Weights of a small transformer language model.
Size: 8 layers, width 384, MLP 1024 ReGLU, vocabulary 8192.
Architecture: LayerNorm before each block, rotary positions, no biases in attention or MLP, untied embeddings, attention and MLP in parallel.
Training: a variant of Adam for these matrices, 903M tokens, 6893 steps.
Each number is 500 + 25 x the weight over its row's rms, rounded and kept within 0 to 999. Layers, rows and columns count from 0. Numbers have three digits each. The size before them is the row's rms in percent of the matrix's.

# down: layer 4 MLP down (transposed), 1024x384, rms 0.0386, rows 922-952, columns 128-191
# gate: layer 4 MLP gate, 1024x384, rms 0.0405, rows 923-953, columns 128-191
# up: layer 4 MLP up, 1024x384, rms 0.0399, rows 923-953, columns 128-191
down922 089:502507473527484545493520466510527511509511583537519466522524497454452509504454508518559449484474491543462498465500515493511513525504484471502476486519499526494497511494487489483494507487506514
gate923 094:531491506481452523521497542514494506538489510525488531477521471463520554494476479510513489454515513506486510503479507521456536536504464498536560462529495505545517439502495501490479500530532465
up923 093:516529484516528473519464512458497509543445514449537470539521502550513473464492537512490517474523493489522533506520540508490500533484539510523487483466502527488501495495536490475498506469525504
down923 093:540511490470468490530511489539510500479484504525490466490491492491477545487528478456517479499501520528467494516472453486520492505489481536486493499501441479462519428501508498497476508499504526
gate924 097:549516480478485504493517494495516490495532536538508498505476480458523508505467509513461469483481516504486513521488475548514500509517479491445477492517480473512527512486545518549511505514551530
up924 093:471499508513494544529525505533496512520536509498510498495469493475488502473490476505447470468495524505473542501516473541534482465495536522505495510517494512519527488526487517493523469492487535
down924 097:484507461508482495497516483474527522508487550485533492479400497504550511486501524530464462470490521527524513532502525462514498497491486489502510484492555527503473473502509501485483571525546510
gate925 103:524525497473483500543497455461491460518537506523531458489538507494467476515493554481513472520484503480468481548484491460512552491478549518556509540533489492523478482512547533527513513501510474
up925 104:503477464518475487537482476493481502549498474498524515514501470528493531483490500475485488490502547508532509504525534521512500457488508536531505535500497536558490486496483532488564477492516545
down925 104:525504477490494483503542495458484530452496481433499465505500505551472500541479497521511471498501494497475492473510481507471477551497495483473486512516500514512524529507512523540456510460491467
gate926 093:490489489513503526474468468498492498541472536484517475525490500490523515470466482523517500533524493547519490527486491552494488513503462513532470477500508489465488481496526538501496467487483517
up926 089:535513483510562501510465466496484492538562500560483479481507513506477506523522478529503446537514510534497512483496550486463505446508501472471497470517498489480479502490503493528532463446477474
down926 093:534488503473533508494470493518541518465497486508491517493532462423469485501480503491509508470504476465534514523504479495465522520521547473545479541461482527532497478466534489489486520493479474
gate927 093:508482449482491469519486516489515463516517538522449484479458521501492524484509505475517523509480496501514506485483513497509550491501470466488497502533471515518497477554522499492553480454514499
up927 090:505515441508482488514458532489528494521531504472495486480474490509494485545491488485502508556471545506516518499519476507499509535509496512463503473493506520504498525499468490496497496526491494
down927 092:497481501562513494535508494525517538488533496477513462509535475528513542484492492541457480506512500479539488510486542471518487521500473473509460492495550439528515527518453516507505491549521482
gate928 098:449461468558563517544504557495475509518485506510501516474506504478528485519507503524497443520507509478484518574516511566471510500459472516484480499490502489501471488510507490449463490501518480
up928 097:450504430531500486500547479507509487528482468547510536502494509489510458461483455471475496524473496537441489550491515511491496511498484519496488492514494487503503508513504504504508467494505486
down928 096:476552480512511524495484494479500503497466498468500517507522466514513495479512476522479513468489484464549506466441516485458500507500468496465470507505538538507521507456516524497520507509510489
gate929 094:509484459463491491507514470521504459511488518553468496506529496487527562488514522494442472497540522451501496506489517496524562513502452484496428527504492480513491520546510521478483551480498511
up929 088:471506501506516486491492511517540516484504509485463529487476484531462492498483471520452455505507481504497524462558468531508501520530534531473510521501506510450477468466477522485476479489492460
down929 091:499486496497495453535493481454490528540543489500506518485484487481537567508513499500526476518507513539501499487532500524500469482532480476514532494499495476498479491471528461515548494511492503
gate930 095:524517488463503517496489496502506505518489536510503514481515525485488492479511514481532513489536507496480539467522543501526522492505456493476471546496494483495487480516462529532518501514515541
up930 091:479465502520497506513533504475529494473539465522505500440486493561494508513498507481510514527483486509497452516496492489558493493492515474503461532530474517495485520515501498525480488524468534
down930 093:462517535540475512486556457458486534491459485510476497494518529493549505511478502544479496497491512535502524490540484523480510505493510519534498464498489512488496507526475489479501480538506548
gate931 100:471487538474515495513512506468474455495491488496520503501457499450501516467508477498529511548512482476482549489491488505516493473472484541525510521484470478522483507493493512489487535506478548
up931 101:486516503556546513501459487512470499451471499515469445499515494529494506495523547508486478526503504496504481476508501495525498472478464473526462538490504514518558569521524481470473473498528553
down931 101:480556489506496500460526459480501475475545489517476500504491507502493489505508538525498487486520490537507507470536508540475511477505524493471529490526479498534528524509483540489592470470492515
gate932 102:498507477489463497496511531478491498522508499505513506519483528499490475480450477512475463521519454525445517501456542482486565503500497489516510516528450458538462507512488499504514518467468507
up932 107:509505498483506521506495477525475495564468501487504506531469544517502529499509499514525512503503502504480485533465512506496521543536461555540472518483524517555485497488499496473530495488506492
down932 103:542494517488522518511466493487518530497511460502476489479522483498529523490447473500523465502528492500504527458499544541487488483518522517490546496496530509525523511530503440461461533495461481
gate933 098:514499498529484490511503516511546507524478468481550520506562539489506517501519535517509453495488507483520499486500497486506524518479468522517464521565450523469506471504493529500511486492479493
up933 098:482545510510452430518514447520490517488519488513520448519547526459543552479466471491481515509525495502515495494490525519482493506420537500529457501468518510486438501562513475508453495504485511
down933 099:501512522502484466489456516535500471501507507508542479505495454445484519471510473538477506520483491478472479551470463455498522488489450516508512516469499490478535523503552505507489524528484465
gate934 098:495499537531488494508511486491493482493499508509525525503495480492530483507479476511460466478509497468518463526496510570491525504474497494518499483549488484488460528492484482519477552462525516
up934 097:471489494495494494504461485512518493507538502504493493523476500523497479504502514501506515525502514523496470483482505484460510511523489502496541485490505514534492494518482496508472502526518519
down934 098:503515515506492525502487438522498520500451495501491505499500473526496465528517500517503469506497475488489529451509542502485515474479514536488483474555479526504495489504476475517510493503495487
gate935 101:524499513448495533476502522463472442487515531493547445505519471505522487505525543501484510466527519528557496499537504521475551493484518473501483516517497492479451474494538500481560507500488553
up935 102:511493481517456524500552528486476497523551444509532473527510461483489503469473461451527489466527471502540530456521497490464495468469478505490479488494491541492507480503494490507478481466492514
down935 100:490500450456501473501514495491499509464525514528533451501529480489497499561485506455476495537473481571471500564539525494489491481502483534508479520480547482462477531509514460508546491544481519
gate936 092:567499499514548503520538520490486513487494500456481470509552451504545546474500514502512508529546475500515523512484495503496520475529508490488526515501506498534544478463501499510509479509493512
up936 089:460498515517501490496511471475505485505516513501471483526462559499481516528507533518519513510464449481493446527523463491472463496521551527465529463493479520476513479471522488474513531503517485
down936 090:490505487512521489478492508547467488501503493573490511548465521538499555514500500512508506528523457474485534444505478477497533461491515506517499470549453493538516455521514464502475481490540543
gate937 104:484514478534523477553550486466527489538494492489532482534502519490457513476491488508491528542467472489470454503517544552495536519477511485548497532486479486529489498533490512457463498523531485
up937 105:495525492497510454474461512517535506511526482455460518522504484491477542492500469444530476509461480495492488493513479496535485526512465503497471498480486491485498468529499491476506527568460496
down937 107:514515494494502508563537533503536497491536496524483496483501525493532496518491528502483469503465522475492492492472504471520511530473533509471495477496509498511473529484513475501470479491537484
gate938 088:537463513481457512466520499506529509520505501468512537511483488500518528480452482474521494510533549517544540479495498530485477485439534477506488524514504483539506501521531515497512499481512522
up938 083:493507469511517504490509513505530513500512532505481511491524510519462494497487529532506536506482509498483507515493553502482519473503491482493528511527484515497486526491491502496485476529466507
down938 090:479483478492534511460530519477499481523499505538498498500500522475526521480517494496512508453524526559514535475514541511475513503499494464481489532503469544505491494481558483526508560485537514
gate939 106:491494503485523505464479521476545478493480492459513536512533492504496533521494498477509491520500532572508515514519516504482520520472497517503509488455475485482508484502503534449491489492532478
up939 106:529512442518461506513448510491468514457519486507520522501523537438531490494524476481481475470502492520478485504482486528523502524499515494511511464470499486488504527478464515500500514470507544
down939 109:502525505477529497471502514472507519547467527451448540458535503517493513468510525483444552504467487486499493515496506446560521500512522534494496501494508482451525530481534500509500559481489528
gate940 103:491523514498514488483527525519528448523465506511504547474509472489486502552455526523526482531477487455494485497524525514509540516495436495502497525504481507471485542500542550516504522495470476
up940 099:513527514482454507460511489490504488526496500481472500489498501462505504479502508477543463491519520527508551546480503475533500471473523517579528512440499507510506521449528494466448490513520488
down940 106:504530517520517523520492509495512457512506461504498484460506483491471512514530517525495490490513520463493523500498487479478458538528464510486480473438460547504485453493478514510489506550525491
gate941 101:494500498489473509528513458500519474471514527534478500480498489489465490475510517504498521538451513511490517487520477549532522514483498489513517492493475488489496486479508522495564494510489505
up941 102:508505514508522470450520472527464519470510509480490462510513495533496516469516481497498487503511478510479502499516469502455492481480495515509519483531510479522488478495544504524531521501535497
down941 101:509501511523485463526492482511498485516507512498517501492460500509480501506503453523475488511519517499451517499483505543519471506465535481465508504493526537539471524549520512495486487507444539
gate942 109:507515477512467497517501480460472472473523509511515498519551498452515508513469503503524489493515513497521491542527501486440529502468534509526493520522482482497463496536516492496476496534509495
up942 115:494544510481526494486524472515505507460481465525528471469518477480511497504512481524513497507533484547449515477458482474496501464519529493539490524514502536514513506491498506498509506495466549
down942 114:497490490469529535498464520486459468508551484477484491537544500504556546503486542472516466469511459498467498506478525487494511578516478505514538494537458516494527501475474508490515545468490513
gate943 101:484480512493484489523494491450479484488512570456534502494483490474515466487483501534472510496481522485529467504536562513478529490494456493475497524522508472519519491509500535518507491503467503
up943 101:535465469440515503525482500537532505526508483474484483479495549516432479481473474508506505503464488517510478516523498563498532454484510490442516515512508524477494500542491515465493532495502559
down943 101:486528489473523431493493491488438470519510479487540526476491511494540538512510489478494524464484492530493496469520492480454506515532512510528496492486512493492541508499539529516483521503539523
gate944 102:509520532503497492542505449451533457579488540459508516511505465499511525514501516458480504452478476514531464554514473490518460514514479497502481502493491497548461523528505521518476520424517460
up944 101:493516484515446501468494524474461510435490473502509501460490503468509477471511498465491431501522527508490469459510499476543478469475525500483483510579515493489474541507460487556442493464499474
down944 103:517460528529452502485535472498516455503462494458475494514516509524478511559498488486570484518510518524521488493527486504502494518482494522490490491498512502511501522529471515503518497526502477
gate945 104:471515507526480557510505510445552492480573490476488457505545490464520503455521506494551475503498461531482508481483503492477549457487543526464510513468481530449485460521496557495463472458539501
up945 108:482529523541485518464502469498455529494496499542488491476456519493503483490462474473513511505561522528508534503485482470455561496460521478497495482478517494481497509485527531500525548493502506
down945 106:514507524494546532502497524518471511487519496507499476515522488485497439458521467526513530521511510496462493502487546536499508544479502507490474494498477519467548517480526526497514448523502513
gate946 102:521492501534506521537503515492481515484490480482529487513467502513515499481497443518505464551504459502521515526533497537495554521467492483533521494521462476474510492490464507500507528516498520
up946 101:522530455461506483430497547499480499518499454480504522470541526477508488476532527512463486498524520535471477527525515549498507532513489459519512525469492505497477491514539465510488479502506496
down946 102:493527457495474478475500477525521530513513538501452462482471529548499480531467486510527517519482488518524543490511469516466449489532470463468533488518503483516508510506491538477468494484512500
gate947 098:486473468493446517491501539477534498522520506454483538503541459471486474500504550484468489474458482507529518467515517473483518533454489500479470522498501485521513527471506505454502489502508484
up947 094:503455484491490511515488498470496488499505534495544503450505496491482485497487555536498478486535496519511510526476480538546454515522527504500480544422508484521533516530501525513496513525510522
down947 095:517508508526506552493502510488507489470520510483497519492533486524489509482469509552534485521484497510523523556460476506511503489490497520453507506497525498522525513485522512497493487482517486
gate948 102:496499473514528534538472467509466501482554503495521481512491425504487539519483564536497446473459468490518486502499552485452509515526539544523519490523478527538476492473493520490477491505522464
up948 103:489538519500495516526480509539512486508509490533531518521505482498472497536477504498479500525515498566518556483490504496483483472510507546500515511515521505495496493502490446502478495488536493
down948 102:518542510479484470506502479495527483464547497507528506506469482474492515508513480451510482482480546502527503512519483531497485502510529507513507476507535497442506508506515533509490497509465506
gate949 103:470545467475472467547507506525483452496496479500566505497500502531468520538480494494492493484506446519526499518487516569495483515529454489516475514467451532478483459481501479484550475493494500
up949 105:488492467468511470497487475495454501501468543496504535490558470558472478491539514542494520526508515476526546543464521528483509499539514477490505503456504508503515501491446499513516481481493507
down949 101:515429461485471523468492520489489474527467549526491516522523510522545515484508454528480556458513546510510537496477530554551473452529517539550468496501507502501489492520512513514533468501443492
gate950 099:536486473531487496475476511525470495504495537488493518475468501491516531528497486504467490522530529535451506525524472523478462499496519495519496477537483439465491474515465516502496472486536545
up950 089:458497492487542459462492505516511505517457494526458473498524486492464495573531467513516514455518496524497487488470486531503526497471464506469507497527515452524533475520522511561521523524489461
down950 098:523508510464497507543484498518547475513457488490527509510499496480501536471457469494496493500476507502539460510490514491498505526517510487536516497470493474479522509501504484506544519535517503
gate951 104:519509547494498505494444522507546468544517486503549518493478542528486516464477514472548530493465514507500530491504484516525543482535519483518456498512475424502508511470536483504508471493518505
up951 109:490531510523459517501556524498533479455455463471464483464454481540511516529462488543508472515481534486484520489489479541478540472549502494463531523460500486503480498484510472508489509443504522
down951 105:526517532500520548511487426482479523528432525495527512488526464530456488492509476506513505527520493524540480503547538525488519512465487537492555491484510480515486482520526466511511485501474496
gate952 100:487468469506481463509520454465499484484503512496497528476508501498497501510464533516511436496466526523488487512526510494475524508514512515445486513497463503529496505498517499491514532461530532
up952 103:503517503505490522469490482484502519527475488518498546490502496517444540546496525453484445485504498498476525492466515549483493579502501481520487553506505502501524452502475540518503486479510481
down952 105:554496491532549485455470506525524456486543502493516480519485535505524502536481524508509477464542498476489484469458503460485465509467481465467503455471485552483484525468483495513479475499508497
gate953 097:503540492505560491494500507534479516509461510508490479491479484452492492496485463518509551492477535465517480535473509455479534515505484500517535521531480545486468480507546530522540536542563488
up953 096:447516514469470508474537499502527523480538495496465498525498555476488527504510517483501515501502525506495539542474541480495519479496547484503494480490479489530490475540475495485506510514512485